config.yaml
n_head: 2
rope_base: 10000.0
rope_fraction: 1.0
qk_norm: true
attn_scale: 0.102
parallel_block: false
init_std_qkv: 0.0198
init_std_down: 0.0
lr: 0.00162
beta1: 0.9
schedule: "cos"
final_lr_fraction: 0.03
batch_tokens: 16384
train_tokens: 238900000
Each number is 500 + 50 x the weight over its row's rms, rounded and kept within 0 to 999. Layers, rows and columns count from 0. Numbers have three digits each. The size before them is the row's rms in percent of the matrix's.

# down: layer 6 MLP down (transposed), 512x192, rms 0.0933, rows 80-103, columns 0-191
# gate: layer 6 MLP gate, 512x192, rms 0.0983, rows 81-104, columns 0-191
# up: layer 6 MLP up, 512x192, rms 0.0944, rows 81-104, columns 0-191
down80 096:590561518551428539518522549460533524452495485550483498500539545511572489458533456480474513469415485467452514483537429388541487443420484491493501403452424581504536473433509500523440463572485572560503501414626396480482440472490498491475534540555569521480487456462455458490550634527491475453465548551411651434479420410448489528556488520462535453465562596428428534430588484474532550501566507453516445491471544449508473461431517528402496384478503576455526478488512540508503505515521456504436414524556519408459407418404496425451515470466607446492540471513500513458479494521548507467
gate81 103:588543621516478480504444446428542453458443526446519455421438461470517574437405554495508565498412478514512503573539547512522480525463425586550404511535496500569422472484523531616446481526500482496566554471457501528460467429620535580509482417516538453550458506466432456527412511488498444445521534481471578516489415498559515502381482441461495431588506587488567595490529462468447530474479402519499556489414560395510499445473574552527435433539495565538492438417502441535435484446452535477501608468516435525575520586477515533442428507512490510469481561529517493471460552506453571483
up81 107:420461425475434477488616594506504472430504518597509541523475528543520541418472459493489437599497463445464461457517507536589405478487532546451468620455410545507582518492549477392544509522393474531516559451498442524515454433485485476482498404473451438481573505455504546449486480434439462594541490563448461519506474484603487416515534480407413449506532437514509481490514485415489438472577603551514538473527578527534544496519478528443551534483452569453536526419513500453414538448502507514550412607462506520518444495592553455594557468528494559564502540462533464483497494472599587518
down81 105:553577434516447429468465481436522418502533461525534450525545451532434458467550539399486477481489420489490595635515546438500498575561513462524493546491473409483531520514514527531487531524538534437561542613542459440433359482496494511577582505601384530577551547458514517475505503565526566522547427495426497562511559503473451539481542479562444445531399499385576522517518483486519513538414505521512522406554483475475468456565485517529559454541569541406438538549461453410554483539513577569532447454453544472449540428623514476536464559445509499527480481475595532494438490534469478495
gate82 102:473508489544406477518461597487480529609478525400581474547457567379550519516535532573493468484538529471496531512439495470448478427488528425506516405582516478437499486565611551518508538558558561481492532461584497513447515512536534514522476595547555543464481492590517631440448508484426502482480550492465487567536540536402570517424492538371474511394551559557541568455483456428577527484382475551500513425540491436437422497521509573575508447510611471499497536571476519565505552569530497541502458560534589453561456463452449567554516480493520547475514483583496530507539499514572530478
up82 100:445489452513505522501402533457476431506447566493469543547486519452568477482483492508534357462528522457513382472572477504558500458490475481475495391514519466426470545511570421381562479560463372521473468470541516577549488479433452467576513467598521466523526486530446603489508551480521404458425464477482513482465513547438497511427494623535432482563458485446468478471551514573505541548423404502571480499502562447587589594496451548535515486445575497491547472562486518541558496579432525495447536606471442468504449512570462474563505478522440482531437582485526480493559447496505533352
down82 104:551412499534524470597558476548455446558493495459537572522422371449523483530444473478533483444489546452502479511534462448482569495492512493504441458462482456526498548427504415355516534508450441434596409469534468604557492432486529524495558396510552454443435560562505520471507517439496371437470448496490478476483507394563452536425555533509377444508514512485572486519481492533532471524470466484507485522450468545405550509470446509545594451553468355535473550416500459599528424513562505420513512494501517545504467440500465438509495491517478486539412556474499472510546514367444490408
gate83 101:563533475426449468521535436442454540419432529490477497452531537487501499580501527433417537487480545435524472514501543503460565461497485588451617560477485439498442449516516511512482553592419463479529459488429553542493577490471444453493529418468483486522518412503540519532517584594503519531550467549499628528511583500498481490485581500441460540485622521480547525499432557496461432488534586517510459543506504598480540547546540561517600616438526503539569509551557588494572526461561516562549417467415461373554424457511493435512440507547547470501527486499479417443587491471621451575
up83 108:502534469556526566429545584426511551470481487481506516494483514454499506609506412490471571530462544446541573370454520508558505490365458439526472541503449523514454473416484552515432532511540422438526560526576504487521556449549409500454573561539428494544575469526515474538501572546549477496443530548500508548541464558519547392574412506521494536422501488488533586496540461521550448498545568393501501570450441567504481446441517573465575469359546463420529414513600475532511486522441479552516465500525401539503558551518460499590414414404492587493487477540517500499518554532439482511
down83 102:481473604536467541517482511483499612578487501518536536436518468484417484586496527491462566542540496497498522504592558522482538428479487426576531483520448512542437489481523553472500502453522546554489593432591431563489509530486532557495513575389595531431577535470494486568440521519446372584440519522457525545519559521433436451585539545534576518514499457504486532443435440498478496465511467426534501412490399564553535484476480428487504498503457468472517446457495478489533430454551480458456419422526492496420643517539437456570499456610412375493591451490443404488489448476523553516
gate84 100:511513510497531487539400477489437531546507569422557407564530481453584484529417559554468578494479486531530477541453468539539432495536473532467517563493502482527529524477474373554526521492603526465418525559510436442527547457440529575416512503500547539429499458478494495529561501452490508586460468444432498516456410442482459570565482516521425509582522606488448477552393545491581439482490361570531431552430547555517445456487539454536447513415504472511465485432543545511547470585482410472470513541515526382432563519484459622439442476560468492520427521507426521589467591519551478525
up84 099:521451493414510511517491544380484441389524563520565538462511487566490663578507441433476425533552444482510435419560553535512576504618464490519483482501513468524516460521459536512561492479531445554545516580576570534505545464532603448428565550449546344563518510502536557500525504497477512493543518565510529528454459498455556484468520620522478390478406460510512559550452441439507425499545514425491588558490551394512480512500526459463556532452499490491492471479607503464494534495499530594550519524482509500463425466494388520535449527516527420500469609480563460541484451485554526422
down84 101:498500510427439570513520436524504460449495437530490588449454423462497429488487479430511477462462534529528533516524481439417519485426533593462481515570564521483516530499541526521490507500605528559427534405400479479531477411439574395523488526468521556449498419435534490561490470566452608437410560601410566529542482580443441486473486398479403459464484540478463504512477537487476520523439567513493495499500530570474537434541452580523476485522442382554489618480589457567468537482465398411545444468468525535563459460504460475536551468456391532437572479470532459578504492548524458552
gate85 091:494414539540486492457494568474454525495449524541492496504511477518479472562461466482449435526510470522508435465450524511506503441489561503513513557474486527586564494538525513534479558452603491548535571475495571540516559451506469472514481582445474463514433410499423464529526605531466427376536551502528433390482609448581464537533482454492433461474437477572528518583368569524463487455516466599524504529505469525488419508487435516445451447509455493514431524517473462431619590446552555398396480437525494503488555517566519433443523589478461442501508582509625585475532428399509421442
up85 092:448530498423523553526485494573553501501519521489550503463423576445437511494579375525498590358484517491489487515461431437468444512468491410511481488451457503399435641498569499469480415525457512536504492436467390459534451553460485465528496429505472494487491497467530444498579452505506528597480504527479547569539432584541401460546532497521588451449567554553472439483573483552508509549506459460633478522426448548482520433402575459509547499444430498528513460410454500562485420475477551560502430479553514493512439455523487541423492468414497499526482404508432470491430528518393568537
down85 091:601648477593447542492539426536526458456495483493477443521596479519548505531461540488494418627465478549554439474560527573470541488482461552447455529494497504502487392538464492590588472429471432420511546635567517531470497573504539503524446460465545488507448546612491508539440462455497610495510550488492448582459571425495565424493521536531485564581455529504606531444482509424459541446446515522500510473519556484536481500529486515597432470533445549539547571534437542510419467506546483519536535504480504489462571485431474431555514532582497526494576577457455597438566520571535445463
gate86 107:457521578464537532431547440455494494546506492471481490532612479524446559506441569526441532471413524417495539609549467477498559458450574512578488510473520530526520414534527512486483557424493430511556504396423585531447462346513542470372444516417450573428453515554595472531452489530531500466474527554495423498478472543384465577404548513512464489472502491507536530519466605460487559479548535517606549483490556506571468456439568495455462501489572468425449554519541484567556524483571512439486575565566520528556501542535486490554490507600417611491538500476502566524467558489543478462
up86 103:423527486462453451521507504516513486531457448529435522452450478534485527451429555565525552493521494480529468505611495533535565427468457585534486508521430576507548532578466419534475465385412524465384562574484546505506517543416553515556460562505513581437537501525478502492583555496448401505516454462563422446496429464438462502569547442437475370477514429599533498491425526530493524460562432402449528467510534497531452432564536561507410472461508588545503566389529481515492571419497457512562480549534508392506606504473551447543555444537534507529507455465474456470407490493578541563
down86 100:508395620485464497520466585499438571501492442519484435434503552465505515570423524458534456571511559530487517544497530556521568604459548431468475489595469356490445475441500524511478486510481605468563507431450508502515440505503416442536533467541548504504504502497456516520484606508486503481416604394525530438549482499505510448420574422526490585441503480505565511518487537464598508437533540500477481460506523626439553436537458482571489501442517530515594483560443465572481484465491490538469498498498560561394408441398470593466580457506439482472528413466402428529451517465501450475
gate87 095:587584506441435459462508552558417544425547513525421582554512462401613377573512509583501498536542536605461471587401554514473474582549480536547519471507439516434550554433502506457566568456524550494499554435494511571462467535406451415460460517458455434453484447554490461527460491531492537507471421483513472511540601532496506482563452467496493448540586463450549483503411558536444541455514498483565565550485461522534491511569484483524496512535492468538471609517384460512501421490438507511569538471494599593399495600537440518489516514439434464483494481451486511460451491509483381466
up87 093:394480482510567523555525455452445475545554511518599414480452488551473533493515476457494523417497446470501503411548455507471511456475541457481489553514564498520480438604537425543524414529453482526487402519512544535514541397591555528572455517569591611537520497390513487499561528496536427498476459552497515498458514474461508548455560501527513503459435578507412475543536523494588433544511476533424466579542577543511565473545476503443504569397468550453440355451453411441484541463484445474459541544496377404545487413516539462521363521496488540559455491555527471564493462484556562521
down87 087:460503613543534515587530459527567567538471488513422472611403460479403536459374529440576452596510409458535515467499492588468551517423451493418482507450539513557454392584450451511515385457484409432525532442559510493410518420587453560549486501494457499455529488444459494456586402404549479495506480468541551622440468485510496494533525438552473572431473503502465459505520381441494515593467458532554450514491502462585510549531535522547495489496512537544535490474534467526578509521486499509455401486437541472509466461531483587442443501538544448505504471580474534504513510570489555462
gate88 091:567454482510441560455477521421508541531574424485496520543447506501452501528478454494536553441488409581441501514462520520572449472484461587520448490529554482549517425498546500494552487546586392541533445489390506458394453523527511621538553593471477541470549570516607574525408364574497523554425595577495530590546496554493574499556431603538477501512494551479451614544520438477482482491441473586487445496528500510452506445564441495531524505512511499480482466526554532473461390529611485525507506514473547515527565565522567522497532519485546570535577457598459540539492498595539557478
up88 088:535361466505474574411505538498461558448556518476481561456413555509428536605476470478501513444516447607513495570497417428561406494474506485576496475498536465492542558530527474468444436536578481538536466537401502521458487553493463494535462480469508553547582521452481515483464436578447483578448529560518583524494398555487479545535467553545588474516479495541484488540526461483508475492493470550419472501475388499439470483532399384451551506513436488545496519562460547511511450541532456513554509411614537536519606481566537464484433483535551601546508394681453452504501524525489484520
down88 095:510288417507540519511456561568520525507528526528449499522551524513536488534525498491487441464438571441453493540515436395614421555440504401398508456434503486556564486511524489560430529489501503502454495500475492518559450508560489418494419516576441535561416587345464406563532556432511453372523482482496505501441419545468468448488501436571519525614496452511516417551507426491533531459554492526484503494512419516446444490462474566425521562469487512474525576590460487441542486436489534515474463494545466561549482587537443482481515512503517458459468467501456468502437467441513435446
gate89 100:482504574408524549541405522545507486476578477438441457561476469454506531483451540579490481460519542473475489535483478524446483606521501529477494487464466411540486400518465528495588544656548563436555572556516609498516502463452487489554560580464540556522451539496522506519533501480488516533472547487503437537531520472523493524516520451562396606514473527460434469526449590503533538541459593628432504430470488482485504526458623522532502527553555529555490460627446532569604463470464542454401478421376449504535500594461494452510448577497519576539554518422488472516601504524481520539
up89 097:571545472408555414433551508492576481428449533579461509499579549544436472544494504543497505564502520408516418493551520413565576459470536517520510516468536487523426513548415510469557482523521576633580427502497504592551524581443582570449461440519470536472539514496502478604556428553511488467609561420465467512525553503415558502475502538475519441399560504505523592497601462498528544430623518480515462539484380436445475523446434433476587475489511520532505505515505551472530440543482512578467486525551536481482504413534403492437504476540468468447475445502454570437464528553525573515
down89 098:510667487437463386580607480399476544453464582520503518553389446528471497575466519573479510505570471551524467488637504468539505526505477473589532445561422500527542559521495549604500593512497473525489430584410506528468400545459487516558561472554455544585564501494485524518506463486542440493565494504541487567530459507441395479511453462486500467450458484491445519469624536558535519501516569489462619533526409488564519512514506459493465503526515464450571502482618469562484461403514470481526444491499527467474462531596539427505477517580512434501561509423516473555449444528460497525
gate90 097:438438478561433493544530428605465470507456428452415501517556416470473496410543516491518427494504539481542480444528507530495537532439501531482526524472532488537441503453548461474453518517431550551507434451480576503444567483420502523545493583500569588498453461527500481577459421519560527566455548475555512518482485545389486534437560524626550530527495440437517498485461476575587495565383459578624443472474562494509502473470520517541435565583497423496480460610451537501393475439457454449557422512575556509507478526581479544466578465516579611551576525552527499453546609513504486479
up90 093:529486519587514490526490516460523453440549530473467490466399538462548519563575430564485466529533506524476523550506563512526470557498496495509459456501503473485446560554435508502555509446445565488518491503466404535400438567462520513500529313469543456422561472552414482458516526501586544478446488468451422475517429470427520560499540391508559464489520469584516507450579413479445371478475547442410462509494581481594569453476518442464488495474639492497510518475470429452520431479470503546484396530542554513476495522544527425449464548469554556539499565565492355569469576496440461565
down90 098:388388499496496427518501516484563551456513522507528452475516566450511558534447587545561475497474512547467528522520540458578467390472514473583507484499417588520484479449434481546473388504411589530445517580425535565405631480530515554543496638519415465473519510530451505558440551484406456502446594493480477457552453496520464595437496454462473504504470517521496509429489530466531493424627543536504547416511507484485490563457457496521459473457556546486537534510578467492474558572468499385456449501387544529531431508508553575542465562511478501472465544562439503547499599546526452550
gate91 098:506529486411467507511457482505497441559406530553475475546527624574518522503507488522479405483519407484439558395426551482521573534509474505453557532527488577456488457542444498531478500488467556409491588433469535525430536538411585566486508569451484480571429530493476505579533455470444529320544438498526430556555608468482472481473489503390432582523485478540541524540508478460555486489570462540562486447552454512489580561465549485532467516555429548536493477486513465489621483487531419548407476473463478445555387405474572484450458495425500485583520397497468543515523489493544478527
up91 104:553449453434532492539436500479485477502533407426473589517508485481584421548550527497578546501458504579524396510493436564450513455537548541448512491546402527496539528564579478497413527418540469516490439627475425487554512502472517545489519478513510572502468425503548520518412473524437453498565564452510579483471435538547457425485544475572476487506625477427520531468431499546507402479547408532472480544555496518513489472590473499530479625533556503489511505585534601626442549587401425432494558431592499564501502533520513537496498446486493446532420491536488467584490561454439516547
down91 100:450630432501601480607413556477543445538551505479500484549533438495530496479517525503581458507556406518532445510430541508511498531445593540499520606439442572511491536545547480528444524523497528513485453502512525553517539459444444478442528565529528502558511573519459441481593451533419508500449472559438464549455420502515468467494556408479513452416529452520517563472548534490442525494546595469578507519562553520549439510576517446657600467361498468463486591449469506520577552613439454510502485461500508480544457433484525381489446510512513471545452469540518476516614479434444504544
gate92 099:479594477473519504545530454420408569491588504466500501524445435505502560533489532522514531516494540408498449460420482529528419475491484496393523516508467436477517432592458486501423509463453373493615512555501510527452478489423491582455480545417549506465484564554453493511465468605568445507479505635578497548505572476540492543425507475483477590468509431425527521384595554529453465537463489517481479528504561555480476487554469551479597591587580432529461598477454487505498461451537504613615474463453544386537467501494511489544503515547480559530536498449550487518416453495563564460
up92 094:534453538493527555451457608480553461557474516554566527405575622561531493484476492449433493532523492479479550553496576567455497471557514537554497503498484539487486556496522522468580554485501605598469568559489504537430550453500470495544514485547461482588563490565582546474523509456445525538580458426437510499512456548470436562531475542495626525515575551666576497595485523515567482428524533493559515513558424526440418526541586448573438437455476567467547488566528506492508473492474429476439528494542401601511472452486518477544568453465532446468535417525454511441548598537481406513
down92 092:479603473502481519490462471553531518568458518588526501512437484564512466454565544568439538522408543506505428408512446536491432460523392569462523548476521455469503461541504487478445578414557539536538578548548525490520483487571501493434437552498586544465468564498580430437434535377527477585484531538467536416498526496533558470532512518450535566573475483415396518471497397475480435524490515442503539474541532580528452494522535486465489506616505500503542375509541510449508442488559470522574493491586564417498521569599541581527391472542472443406541512468514546559442530623498524450
gate93 099:577514435424484504509557450502545603524505483425520405421535544505583490572522439427465498460450469449464516442433541476508576521645486611500531516406498575564441486471562509500466516528462496519467517570487529577488549446489495628415429489467465421464508486544517520389486516452496467515436538488575497569461474494583567502499481508448502535492643489492497532483479556414494488453476563569503535568562586463466428493543442465524492459604488552518545447580576501459486502596562474579473496549488486491551586481533527532539506419513545467495543430538501473456536372530522463561
up93 092:484507522521488544475430579456529430508523533612465458592470439470415502474470461560559528552575500490523502518451498589494499496383469486524491435614587516435444519561475509467453520447496502518530476447554459416465494490491484424584526517413522596559418534480460547624492432496524551485488544522490561502573479492426462560574482512507551479505507493546511505421526489512434455559550535443559476409447599519477522493478526537505525481416506505519397454462410415597445432374489508474514480473536576462458476486478397583551532540504507614459526554435501552478512590548468564430
down93 087:536494455486311550519563540399529517485491475501455456482508495480439510339503469514460585452450551494479424492522533488527498495448398515542471529542582566477496513471452528511475593479443476449542551501444496451497449512522433488441426471543494442538547472494434543455500490578500506525523491487435579494594471490464496387593400560540540484507584514430518477457464401516525475461543566512558500484454557572536478565511456470504474635493537463416482500563478464455541463493583594513477456512497553409454458451557472441601573420525436560437574524444509551509514439531530470465
gate94 096:499396430485649489462550563521510612482555483529452435523437478554490482527485522516502469474440506601525575510525424459533493545483493512516479471449501463512570479538407526544542324565483468466546488496439525545540565553481504502446414489537474489489571552544467500481393518550475421575494500514467508526522492514469545411446543514529384457497456496509552584563534546485554448498527503544465484468544490426589403514485511525545434515558499495563608524507595538434480555591537469472509505441508467514538481528552515529440373487574455514436364446540574564512500447479548568547
up94 102:487515510456499498547536453535375407379410543462514471533564477504545494433470555547529488473509489455512441527504516452557480440508490370457575554522467521500540545450549500491462514496600480489507462497467489483649563496537518474524573474536487550586509369440478519534568570477459552456516456482529539399432588447424465545494481476532497419491461537540502439462449489573523534489406483510538539514440484503506581501485511494348515461443451518523454535435518579458543579438478542505450545429608520523440545499469478435473520582478511453575431538480511451524454608385488428497
down94 102:489519517503219539525513455428524464563445574514492541463520503465541556494529475467488511493496518470494456466485531506444498466476479554507507530520565578526474462476492485449490855497486552511449464425518479420439451505480486560526516481524513492503477481523520530512565437534528598495541479475472453485466493499532501538502488459474504522536489530495529450483501440452435516539479558496529497540479528558472536479486484485434491523518565508460430470465423473590521453474520466548500466554532502477459485469443550540603604510447508508510634520477470496520483544502443520503
gate95 105:464493509501438549435551470524517565501551531496481497477382565434499513531485537448426482487439562523490528497497474591486489414479564545519485540519535575595560483544458549520541532446501469532560563455478491492456502449494519577476554567506539453518498530564445491424454433426525636523520483486415423583565524556539468521458472420517444607458580503541584442615482465605553420488449529459538401392475473550475445496451502405508543504535532490575498488517454504515498479543407520428444441508473555523470393472522514525456475601460560610506611469458536483504542462446470484418
up95 106:442447534527490533453532491525456597584476431510467436554509488536426534522478539374485467508442526510543483547537448453570553550513526488425460474575555527551510442461465515476555482380443464438572494439504433477541567575519353466495540630445497469436549459562392421580578520513562545559465522568455489509520474502411565399484542463476467387420529515535485453529478531488474430562482476532499458478484517464571509447479351521503494547570419434528514437529439527476498497505546393463520469489431496494484509484522528436527505473422565574523499549574461435514501501450510440482
down95 103:509484580548531523527469536503463502514495487470470495430526513418402513439489397482592444404516515528462539466550480480556484516538553442533470377478525586538461465469443449498465328485413457466523491503499457536545507475574499477434541456515446483495508522423537504484561422531520527518423557520422522474561500391456440364472524572515538481452457539638440498445583444443476476472582480547500492589554564533545533471467506482369519585501510551512514536483524507528509514510566570381509572542518510455529582476532425466484536406542463541477539444537569519529467588455515495539
gate96 080:478539506521544509493478496501387484464535545460441462510577406556469544528432541598477467487474530496524490481493459472530444455478496470454622559510500408517533516493449451575603515545471595496512439492496570471548528588451497435434505448513545515495498491433505510439498596450568434426609417457527479464361558449563446534557549516443491560466449522514494456533438559492434537561495580474553497436566456548556517502434545477484577485551465511469450470398486537547595595462497516583483529579525601444597508486496512475533571466457517403601515519495559585521483432511520442477
up96 085:531616507560398540499427506492496526561510539512459404457583461519493529531477505544423410444432504484500516479512547474494538447537461528426539459523486450535485455564443466597623580545421568485489427491502597387538484578495467518484514504455600532471459514485444583511540566520575422422550530513545516531406481452515545444563492445408494511459565488582457465484479509480490528551507579504535505469655467568530520499534511551485505540535572521565489455476469552504544520461564567588540455634438582387558474499476530500548556448514480533517561537469473527455533481542528553554
down96 086:508388485470567425464506534518433465486583631505550506524502526562537531473452466531523445514400533547549477512480442409555402506569445475473499588530496454498525445469526501527520372499491526443440506495439471494538455524497442406524518545489594538497463521393523471550481638508537422378532472452456472370495540545525497549576434572481438534518405544499488487521455464494502557523454512481565493514488464517549485555507541453422557416525451419519507505486595502425545571489448565519444568520515522581543479570576436512450513471377458451492455539437469515421446483507504493448
gate97 114:568434583486553444418558481527509564517592509548441494572526517549516483438423468463514596475430502508483525485466446535417562463538482418468492491484500607626549458603478569541498440548541517567544505481512493483558568500486484500521467392435463481525574554553442430426443582511496470570588537593475453455460481535512563429505578449494397433430447490501542481620509500405531465517514549527525511473490493595565481488611457558497450458493453490539545517489579544518470479568517491486485500560506545490581450503551545565523520547504461447463432471513514504436509473530617593577
up97 108:524525502543509547640543504536474481443478492456492479484442563560535487604613541542437375532577544528492544471545473496560437495546509466503548472502494495420449559429524414448431499459478543403480490557484569516535504536493437517535486492511480520585491506404511473553564472476599561421487488390507556533522556452499465545449515518584573537543519450496515502509418472529474540446481556494488493477485446443511531593433481410433531492475453473468470538599500533490551583479470510438534525424624462649470520499469487393513458536484566554588481519466522510500465511404362454495
down97 111:435697374472488525570552526457463478461482432448601491455447499493480435528479513406521481543503486454513455556582491526501474513492498564451532490478511490423491492371509564513479657413376524487463449493537552487485461459521552538521560595525524479526510496479584439578533476526508566451464513425483505481527507489538525519487410495536461490578563597512471588458511503532446486514490500455460565546551484502463509490421553511502489492480498502558451448475449435523433476435479526582497589447446524456331474532566546471520492462383539469433544499462434547519479529533472509440
gate98 098:520468475583498596532473545474584584474425499537503516482520454596557558592435521539547551491369478489501555480551569542492484421520441533495471453526507469510499455528499463478586474488550523547526529564515530519450473454495523590571503504510426478541589546447541549510460475521534537479494573475536608544481455437480523505476599561600484568458672591616419493396482507428582444571503489466460489496529552437480548535427551538492478478491500503502526562536505575521487463542555490489444480543547527525558539486547553513508510436448531553394486587627384458481458511497536495518
up98 097:484528439509599540462533544451502464444445559516516432423485478506494505492416454520564468489450468475472512544626452500459538460467434506409565382537510439463524551600465477549435410400482453549496558473429531469568465492535479470488564532471455525506540601502574488504523498543478436536519428489527549478521530519538519443514527550536403425394594505506520536456470454467506472544407511593386463562556409425500546544414609520451563569499456548565492492490517481445526494485552460524589510456535484575533533523526523569516446479444461446419404543511423531613472486439525499474
down98 100:560513460461453444533459441529542474529465534436478500481477494450495515485460458515494492419493572470496469490464493409485514496506491484528592472475418445401514517512486486484401661463503528502501581422559548500601578469494476467512401487402532533537464458471470468486579472560376414572582409579542520464541517531477549543590453458486483476449490414408519485586521561445457486486558497551525594514548479505440465504518357364493534528515540534531451461526582476591555405482492479497472474515516472461445494544513478576549468562460475517531407471472435583491512419467435462510
gate99 101:438496398491434470378544414512507529503468410437539497456500555405524388414437496520571468393533477472492492498492494467430511520569525517566478438506515504515531508516491514475586520491478523580522484467496541444472389506606458467594483491498503527489529525516543469548444521390585554458458399488433504444481624476474474524446464480525511512464429417541519568566438499667479532456430492499447477443402483616414459534440496483567483535440446535528485467504440490545453494492549507384556429523473475542425478500432443560562481503524521464445530551488477454515569464486508492480
up99 104:445516479496484452558470499562458515507546534524579520491458516418504558511434520545553498514539412453521455506512564449513431491524536523528459584551463614549506519631496445592468541436451402484488532393462515552506407496489482521521443504456548523477446461462492521556477496368495493466539543400547459505542406422442488386482427529551463538542415491460435610412583513502487515530455507537534572457499477580480519444480592426482521570565541484495438452401543456476555446519493516633601619492529487481550554438483481548475521483529549486524524497455572443466533545520480531459
down99 105:515552478532475549548511489547566507488487437497517525439545506477493441708372578452490448492457605446504689513469407544517546474465480488485507573506585556433416558462532498480563502502523434533487549475436472547524520476556546464543616458491442446436498512538510488450453450459415428505478491571492484582412460562516416495511528542473583510554474471426501508454470536490534515509430542473461504499513430559569491518463468523473518459579473529495539425607511506539567532467517480424473484552541538493449547563534534542506490500373502548493539573505445487539518454418542539428
gate100 098:472504511486487515509459529410570531559533542505433496548460494561486535495509514598502491474420468554483517485478523481418541467606417522553484444466567461467488503505504410512493501482526514576548592523492563431435439508567477493413422423501561423408530536574523558354485391514563485477593502562493493538524446580472445589506485560429444575503479457481549534529623456497505437561483470479488420480440588532462557509534444494557552360486525540448514460502450453564492463431495540490509464531515544496531454556459568461499505510440481472454607550459544451468372554575544463467
up100 091:541585533526463534502537488523477533411493451495523451557521527390533519548535529363475547518571524487514530435478528580564494470472530537480562589545440518478448463481512550461467588589481518436444421471513503600451483448455477553582561502473494577514483464466554510630456539547439488526456455523502562479507456437510477430502546594589558514575546508525411502502428522500491556473485575490551512462600466500604455468358435548502427563516531439589503550465555522490475505634477421465499533537447533496447507491528470588460488430558485530454489524528477552528542455513410567588
down100 094:548602502530537475432470588468525582486523422482523445564516449433481506425573555430456493539451534559492527462445497531504477488398463525472510536397604529492489452502526503565561597515519489489489519399445528456408481521464525539481475508483526438475472574597478502526478589515547546405508497639518484544594373533593481496528578569588495583476582558520497507525528495561502516518530495479506467425557471490415506452461417607619480511480536522461526553471490463518529517437539533369519511495465471516492498545430470547522474407509478539577507601552530491464469479594438487497
gate101 099:431516580451480485477523542448579476544514484507399479559489617517432393481563444514527540490380485542503577518483497551496441570591506527534535515475480483431482517465521517503614515605438595486547564536494565466433524557572363504489468557489539529542508456517477455508531513537455390426514382509487438504487547522470489564540623520542513527453506492524562475591493475582433498549528514439485515479506486462578491458432480468567414367555497555549449426461490492534603511487458542471518429526515584503473506550455485611539434533459518589423525481517492518520477509508456534552
up101 099:589503537513477555475489518581496445543480488537540476543376487458508501491508588480542510489563485560548545475402475512499531401559491467556517474533578435546609495476521539516448492449505411455556404499478513446539530529511505579494472549471539467467513481484554482533495534494439487466480569541470599495470476527417451564493520457568576517404449519548494454461460600540565503480491545604536563460403501490519414462438547488516435452572524501551558422554494545480435524583610493537465468490432558399430522449455501520499550383567361499546453477489490445482506441549547642534
down101 102:570536478497621423480436506459545554497568577626565471583492492511577424561541438529490517534593438535500475502475561489479471536404508445553537460437499467511538516562486489556565399453478517523533542439529506604561503510493529550482519486548532433525549529496397559482482464408510518596523470534426586476498488512482511486470546497460502425529541462520505569450530480536445445478537499517598489467467609458465380424448598493481493517524517523468497472527512413405482593538493474508563523625501396507447450444578496434481522457606460542441494494521463589402482494482523519549
gate102 096:430497429537534530534452519465522404617529473547509414552543472540531478551459474427452419536527455460519546464568490593508540464507491591524520489462588562591445491500501527500478600420489468382485465481482487487435529490405527529536527624490523561509499460554487479512550506401665553543440542482540506545458437485500532469465474574541445524521500442513440444473542555493469449569490497511493513529534576493536528504478489533645482542441541494471426458500496501482539468454565508477426429450448498367475423519495587474624527399584490501532541459528520484485518482493519516375
up102 095:416432399497569508531439507532478465510543496470498524590547574591532544507530495429466421528501414375502555510562485489512476442473493483440563525444529514592397546538528506541479542465483507343479490512467441501524504528381498425525457614423556498523497460473528430436565511410602528528404474474510573426471481508500521465459505511578478574474378522501451397460496546460526453490467525438448491492534469530524469507438519506564516561448515475551376503461552502519606528452516508486455478493506478420532476507505595493558496413568487408593435475562546539485448501499501469459
down102 098:563495496429457497508484584409409444438596522431493516411542574535571520548497532407491448543476535526500522480537487410522504486496416393528551491546452535461582531605470542503514376491469549533441451523529500478471438537534468451495458371545472549565437484381544420482497540534500633428405476499522442496472575496515465527478498478442420391530464553496524456475514442497581565532496506457480563456523430501468484555445469499472520473515520461568523516540531526498448463495411480481503456457520466547617490497504552408361546542490548395549550531529477506479441499446491461536
gate103 102:477487488452480513403474525542523500443466486471510464391523543523479442483504481352563404453534492587519511489620477573536555490541489579545399529492542452481551483576448430570506523413449495651466492474520455474500461504534536527517544491449612554510388515472592577414537504480554546406505503453552494521523415538518501565529539483513501532591499531451564452441527489521510507506532490515458429412514516478474500382503497512491366491511498557560471492442460426585474467434496568474455473517465451486511545534510381513486551433470518514384531558485442569543498524441435527533
up103 104:479531508506487467393382539480442450491440524565498487477549502511522471549480501464481436486495505466514571434603523499505520569457508472572495443465469473452606479555456504583597521575412574529444550528553487556550449475435568531499530461493458544494578399411537510495536486455540529541500562597468491477503542493439543439527419555475486526554479465577440514516472580511497369443510502508477501396413592537477528483492439532413455534516373558525465502474486449552568477464442529563523383595521538402553444406542493496565497461510534509505476522494582414543425476501488588489
down103 106:532502532520503427517514439499490527521504468445586481565501513491477457469580415492519554492483568416460392486490491333557517571448388475447487441484496425514455454371502453407473417585475409501456465444440491492511547451560515531524509523579489528504628475438496500490517511504477547517510429449546456482476543514583501460492559465502513391483454431495545597530407533414471555535474523519486501500562476420571469543527491558587577466450567484479448554582531423560549556474502511426533501483487438487501496506449536553440420598460454494541479428525476555500544578605532480469
gate104 114:496548482493543522462531577439488459504438474522507399518436548530467569554480492560463551506510578610543532572473498540496531437429537493489498476502386418538512440513587525626493518465550546603520498456548472543518411432576602558452541479540461457438488455456521481524437472474538467531539475567492514499564517568557507483485447499443528543488490499404511596482525488414459407469465485586433440562586518497529420527515434636499530580419566480507593488577552435557495533411486509585534555524521497443488537498439534570567578556545406494461527552498470516427546533530500504513
up104 106:503494397470467489504430406497504498534516369419435537482450487497450483386528581438542513508545521531504531435358520469503583492507491538464456562511512504454556502495538512504467469594552528467523546528411489544483436391510441550569459587513493463480449431503480442499442487454503586578496378495549466503476601467507479509471479279540501449454499501489571503453570554556501566452558451462557542423475534561436505528441497435538497461549544467505436467462457473533442476461469498407480553484551478481535486562432432463490498544530486559529563477456459442563572461472560498469